config.toml
vocab_size = 4096
hidden_act = "tanh_gelu"
norm_eps = 1e-06
tie_word_embeddings = false
parallel_block = false
init_std_o = 0.00314
init_std_down = 0.00314
learning_rate = 0.00336
max_grad_norm = 1.0
max_steps = 5102
dataset = "wikipedia_en"
Each number is 128 + 24 x the weight over the matrix's rms, rounded and kept within 0 to 255. Layers, rows and columns count from 0. Numbers have three digits each.

# layer 12 MLP down (transposed), 1536x256, rms 0.21, rows 1183-1208, columns 0-127
105171156162151107103099096087131122148156132150127100165176163111139123070116149150172130164143148144117121141114164154106150127116138132152139114094148132141155142136115125106137131130137126109100123157164126083138138135108138110136095126155138140125189145120114103098138126134122129143139149153118144140129169109082137085109139107142118116113179126169048128132109097162127144134071
165129158138137148130137110114166099145155145110122117130122129153104154119151121134123141134127102121131119167104121093100134132168113138115190121097101113133127132120118141114125138086125088115130153101154122121138089110113133094176124144102127105140132100159161143140106175116124113121139120110148120166120125151135154133129136193131113146161115127161109115146106115135110150113137
120180131121131119141124146127135085104122130143114138106116140087102124167090159153125107128121107137097128155103122093138089161157128132098114098116108165123100148145139129150109121148155120066120168137184144099101142093112125128121115121149129131136123125121148117086148148137141118156136104113091168163121165154096095154086101131105145154137115139189177161122151128120118118104146
128121108119160124103169146126132084128174129134124147133115094120084134102135117093098118119128149107156092104173125097109105143126120149114153144130133121123144115108143135141142128129130138142125121125129077155192129182144163116141154143150133141139129135143126150106151182121111108067118122102159143138116115111130122140159111125123133157116144147113150142104125156097088110136115
119166160113104117119146105127115137126145093139149159127136101136105131100164131095110132174114166164199132132065157136121117113121140145173171119098178094120170084119104137170173150124137126163078151161080155117142153157149115102125174112123111140139091123100081109104150171135102140138123075123130124114147099145137105140108107117124213116138105138145090137112111133137146136121080
118100168162107168055102155125102120159090134152131078118146102090147166138070167088154129099113128109099127127150118126156169136145127108143105153115185134086147170163131133131116122168073120130097109114150119117146117154141112086116153146136158110107093160155178084123185069135085150122116110149108107099166117187123184145140140101109122095090094127117123153098141140103125093118117
111098119129127122136160149096141129157133135158123158139154132110104141136180132128136103138131136127140134124145137114164102118135116123158147103126155127100132087123158151153108135144159096101107151115110130086193137153160154108116117128106133092067131153091111148134149127155132143108141112145140099148153124123126102137103074114127166164149113119118127122164139146121146113087090
140077138152190143117152132147136130131156148130145169158124126133152120148123150085127125139142105138160107150137135069135140083094131138102133095136142119139109090116137158101120101141141114116132104114102127127107121130158085139117148167122121122132131091131105117118139143145154126093134114140110148100135112111140120100106123118127135147112144109170084145148158112136100104118121
087095120148138094115122144138122121102102142066174115127109132119109140161137138095125104163126101140159107144134195156132150099084115079123134121117103127136121119105153108073146121104176128152124118136069130171116180159072107117151128140176121148203129112130134119108089144125132153115147134146145080134154164146157094112089122117075135055122149107150142115143109118140158068148113
110115124115119109170121122137156111164199141128076136157090108185151155114144127147099101089129136133114120127155108108106158135138085156115114142131119146134131120088133091132141161171111131112115122095092156160127132131148118140117126126143157121130098109077118127147155123149118103125113102132162167077147184108132096104116115135174151150161154109120094112137125111113129107185136
087129108149127134144101133148122092151124152106135096165140164135157139099136169122150132139134105102112106169077075113139128155152137123138102122187177138056120110115114137104114090111105131146166106168107151110101081077167092142132134106141136126146143147176096120137086154162072111128152106121136139155131167163146162103110161078105071113113157124075086086135120156095148117172073
112121120148158116147134118159177112158141110152178130121101106158104148144129121122113132152112124166096146094124168110152156144072132115119127148112112126138133123144134104149123161138152137079136126095124124137085173136120120116124146158152122139119108089122142138128147157107193125118143142180134159141137083134115166105113088122150126174151121132155156078126169159144169105104098
129088145132074181157142134157168108098104143159123099121092148136130109109087154142112143141106149151095126130108148162128120165127158117139150129127110123111112132154138111156134162097135133146120115067113153151130127173171116150126099132119172119134139108118138077107116072120136190173158161113131110149120135147100139113115143147111113094109128155124136147137171135178127127132134
111118145123138101116124144141132163124112090120156148114165112077108097138147102155104154098095076126107113127139124139157113116128157184160162098145153127109129137116104125135106157143106130101088141148094158144091111147116049131142143115149122113125116103154154131123143127123148126150121120080176126128102182176092161119163163165129105109122155158153185124153125167111119176136123
107172161104119126118121123101133125096112115146145138141077119117111107112129106135160155119135104114093107123137154092142159108128113084118149095111087118166133104088118109155128138144145164133161129100135161165133171137120135113126110162148131131146102135142127162138141132108136108116148131148143150142148132166140173152131114143148134137110128151182100133134187106103133145153130
121124098121138159120074105157154126114161078116099134143163137128133096163118135148091109157115123145173158099182144169136119151105149159107128116096121126168129107080141132171123151105107117122139154119137102154143148143142123122123133147106129151124136099143112114171128134085078134108171143176138097115109100148134093127091118135137119149103124143123107101108084118091155132078157
127109137140158126110131160105137109107114109118111122122119146123153161118090135178135078129098118122113123165136159082100122135130114134151098136098159131122103158114140147125118123181135148157133133144147125136127135067141117130086137094113163121128137178118186134123104070114136132167141181133160125144162108167136116140139158120129111121100128138100142115144132153159156160106120
092122133145174132128143155121094133163111149130144079132142158122109189128097183123158094126138119124109141100088116167095121118072143065134117153163126078167147121127129118128095162134143120114130110114057129116176093126095151149153108099137140112162105144085139109115136101118107114090128147133133116115161171079132126160108148134142124066087123145137125149112119094126083134140158
136092094122184154159157183136116108123117160104133079114127107114157110134137105078112165123144128151126119117063104157148146147160136123144133121120136173130128112108128157109134137119098132093098120103107126109120160108156129106112132137108109158163116112094114139106113147150148098125122124163130134126162086088099099100118110123097106134135148102119154144106141083085175119123134
154105090113133144157135155176159109147142098110124135145130123093098146137135216112113097121108140130151096141123107133154105140110092104168108109121150109087102130118108132147108162109122144122109146121156111107164130154138142155129080143118093097163109120086099114146125094115132165138173105113118127106109150099130163067123148117102123112081155101120127168156126124125104178115143
109163142093144075101154095118115110134152116116113116114156126144130120158115087115115130126112094157112148095135157080109117135160109110144131145142127097119120125118112111107123138120147135104123137149149122165122145101099125130132145095126152104157111126148114156152123154147140171109117132161141120083097146103127100148102154179157129136173119147084101102123124161126093106129114
139126115111140096141150120125128142149100116138131120088129159125151150102142118119147119098119121094117149105121119175121119099157135156107139111131140114152158076089109142116127146153157126161134115162149091131152149111116126122141109121139091140136161137103108139094139112145143113116106075197127091076138141131079104142129137161122080110121145150133092139163150117155118086156103
126126112129102110097110144106150157118133140142137127133139127154143137119189138121129102102113157139107094088099117139124091127139108133123126124136165174137095130171098131095111127096136128098115142129170119121104152131166127123147113147105150144157091105079164153118103139111114100133084184133126146136139154126168131128143116140129091134149094154122134137144090135167152116128137
116135153130112087100123123125107088133135072140123145141171137144144156151087154120128161114145085118143138151146155115151120162149069118080135138107129117105102116084103100115124152121120163081112134159168134149158135153122142152126103135099121137154160130102109136146089099134154168130161097171127129164163125102106140129117137149116173138137092104119119109147101168116159117169112
119105101134118085115132147164125155105125134107135083115134137087147083117102155118108154174099159140185134132168154153088124147141190153153123115127159086136145139130100165092131130159142132113119103131091119121127097116091137153145126099141134149163154078151140134143119155098120119126144103125115136137114157090159151174121120097126087147150124124092106142132132147118153126138138
137139114144137143174138149126115159159113129151069129176140168136134123130159182161158149094130108146131143133164138100139128133142157139152097123131096100134100118123100134154145139107092126122074153128134121124118142103110135108139129140096143186123116155131160139074103136099111144115117105098135109123138123132074145084094137144129135129145129121152115148111119108077154173090134
# layer 12 MLP up, 1536x256, rms 0.192, rows 1184-1208, columns 0-127
111112094099110143152120162126128123126117163096130122148138145143121078163106095116134140129142116107143168104130139138121125107108077117149104110102161135096143142138126131133154117139095113172136159153130126147131134148148146127089124154153095156123126126147117111156103153062135107165156134128113109138088113093118104142157092128107110128111131150099116177103130137146133115184145
095184153105105138120140097142081124116150119122150086128111087150141071147164125115168112124064098139088156114167098110099142092128088099110137077106098133093155085125122106114092128093142169096141115129104108077110098165087115145136115142078130099110080122104091119140149091111113140115133156091086134127073103083132081094126103122130121123110115067163132164131089133144150105127109
137146093137147120126108112136100141147136112095092115133140123108128122164177127122108127132130121146168140176174157138116149143136140150143124143125150138119131091114119138136111108106138129143122142148096156118149129128074081142099137121135126083142124137115150112109114110151135136090191110140150131136149141112136113140127102101129132147122150123094128149138139136132101042093126
115178098041147137122160099135094120107113162151136116062132108124145127123161121141125152141099122099132116073113172121115100155140119131119123109136119122127107158096108144108148106150098177157127177142152101083139109117097152165095151101129112142166154115109131148082139156102118177123110127125173086112105132141133137142123165155104171124109112137090098132110158138112116149110095
157085111160155164109102064145123163202158134171133090109100134130061170103143117140133121099130135112142174119119168124140103145163084130143165110142096107123126103103203157087130137077110157098108126104105108125169118132112122102162102142182132150094147157168095156135125138121122167167144100130117136116143112154132151171154121133138107072108145130188146138150142118089136135113126
165124186137157124151125122128098120157141113156150124101154124134111142146111159097108094140181108157089142152136129144128098129144127065107105125114123123146134145148117118096109120130121122106159147118125102100175153118143128098102137114096057125103146150124108138102094118116123134144120123138150081145127130107115172116125103121142125110144112109126091106110125119084117129145160
182112112115136116179142138099100124137111114103155098148104149133132160128088167161153146116119125119186136144138100099069106123168117141084163126163119161070119124140108140139106098133114140116111113123140137148114144139097193104101135123166142113110115122142126149105143140144108148102066163133139104137112136154140136119132090133120109088119152137132159100139120112125142094138156
140096127149139137117135129146151096108112153162163104109140156146129149168120152113137134095117154116114126125131107122124103093180124122182120132139159119134081116137164153150156094116087140139126131123127090145190100152148094118144135134124112118081121116141102132150147084097124118116171154114108145129106108093157140093149137098140114118141101164131122161090124160119131151127103
113120158149119127132088149140084082092121098110146136138133092109122157101160129121147103123094064118102104132099117105124136089091129107080177132104073125134136120129188120137108119125126110105139159170091164135140115123124152125139085129135166128122094154077102181140136148107140187133108147122134119104162132145122176142112119131185148132157103124143101102145129093134103145181171
135165127126100125135130134153116064130131191138109127133128136126119120164154113130154149083182130113084121102154129153131131126105128123136174115140150094126118137105145131168134134108171125096123135172129142112147155131148103142109186095084134129138154167109076152141128081134184108110123111157133143081142156083121082135139164177092092119158155126137141123118068168119114126140084
141138115121123152134141089100136186112148118103114137098144102095106150110120121157101116111154125114128163121137142150119141145145109146139139141084128113146142166145112165129139116110128118115163140138110158104124092167127149169135094097139133152120084116157114146140103136141094128139116120120112154093158148119132133166100121129091126062127155126148145156113105133140107117161160
116120125095099101096145103185108149132085086104164133141125115125112140157149145160114094154146107095143147165119117115105114131122134164157155192113094134102089118142163151134110122139142156109158143096133134113152095136085114171142090163120072139125116154168135100143155131119139118186171137128132161151147136064126153122120126109135111147134105140100154127142097096127118117154092
095124151094137126178119115147125132126117174140130132140126158158101085140128131119099101158160155104169157138137129178126140140128125126101104127127114087113147148117159113143059116115135158142112130119144108119093130124087136114082123104115135115121142147155147179126157127112147163162134091104128125117097130112157135107107136131097150103144147062103115110127111103105138107160131
131084125068129158128118152133111151116129143126123162098164093135131136110118133119098092109161142136174095114123116133136119137138098128119098114159137115100118133131151127132111088118156088117095142123082105128126121092131114112109139120150112091131114148122115113123118153160138141131111112137095082107106110123124105088098124137152148120165103097142138120110104124152134130141164
102120072137127120143085147091127106104151148144160068107080121124160162128172145086137095137121121114114147124087082098118124120144144169113117090113117093107141158146118131150122092155106129084120140073114172134148105155117123135115122126146108096132152136085143099139150069120126137146179177130135091113107115088141133072158134093132113115180143126130143158172095152100092125186142
175134180131160126093120145136112091158122161110124130110148136135147135134175150149114131144121149150151159130139125169129154115133181142143155144111159157143117131100159168156083166066165129126112115131143106093180130192116106147145123154097102107143112108092143119127144150111158120087149141150124123152163153100126114128121119115121135117165086109130158109106147120124121107128100
147127105129089125129094143160075043149093129155152162098110083123130141125112128135062159113119087149101136122104136114149108081118119138102128144145127106162114175177132126088116110129128143135129104131098126158177103141097163136132115121137149105145123151136121116146175153110092095102182174103133132112107118090134085147138146156132137154115151125180164139101126101112097087135090
128131147128129140131147118130102110146080097137156130114108131106106101140099165120101131149155115134114125101119149159167129182145176097130176134140128114123096118152097130099161124129146122113134119103115141135158118125106117106155127145114115107106153111094154076120125129107097150159151145143102097142108126113105125107118150166150114141106130140089128092169101128156122104132122
116152149145128111089122174102132162109131123093111105154135142109125102107122163110147125095148128117131119092124128145122151165106129138130078177112134099095122121116120147149144119081110106126167147147135149139131156113122092099141103146085115168108093117097153116132068142092147133177114125120111143118188111200124128155092101106132121161113117107124137097136104114141129097109125
152105132137133167105140118123143133116159101135154144164127139130111157130110123145098124139142124111121116133125139122107135107156134147149143138129151106123081145101125137138166176133101165159118161157067131085110124117126098155099125146157130153095123106116092147099141130164144143151144173142106118132123137103107129111145103144148137127133143062162133115129120110119136088129144
122118121087147112143155132117117150137134091136140104113111107164116133103147093149121099149144121100133123074139150137105094135138117131120128090148145123142142094112123131138087085148148140107126142111126108112105148131121132168068101108133117133123117131119114114168126084129152137165140103127155111161135108097132104136138149122135129106139118108156113097154067153117097102162140
099116103088103136170145124173112163123134172101099114126118113153146088102140100119132162138126132099136102155110088115114124106148165109135072131118163148150137121109122128134189128109141142116121128114121130128129125112124112157117116137121166151108147133154164125096136074097127155154136168099106090105154101099113106143130170098120096152084123124133133108103148132065112147127125
094107136135148163140177177105128142103100128124159130141113094147078108147140107140108096118147157097137137159112119131134126093132134110152146111142161152119133134113147123130166132170128118128141121147116153121120091170111177099136199142122148129126140154166137106108174090143106155177148139111160156133110131103122121114126141086159105136131162123134164170152151095132148093085131
148154051146162130090146116103100124141134120135124143127074117118126122160113135150120107118106141146148123130132154108097084120146129109101110107106050116104115135156141162090166132134123151158123134092123106085094130129094136118138101097127168120114145120113098166132124123149137181201104093173111120112103116103083103132138139160141134135087099086102141112124123151169140124139159
085166137152112129104094174124113121118158084112082160145119116139158130136113171160094087149115117161135110134147099151100161112097134125124126142119112132177147124107134137160133139117116110115152129130137117130163138137109110126144120146179118089155115149097123096130160118131176104154116147161125090129121162120154112089102148083129152107112106151098083155119101158134130149138155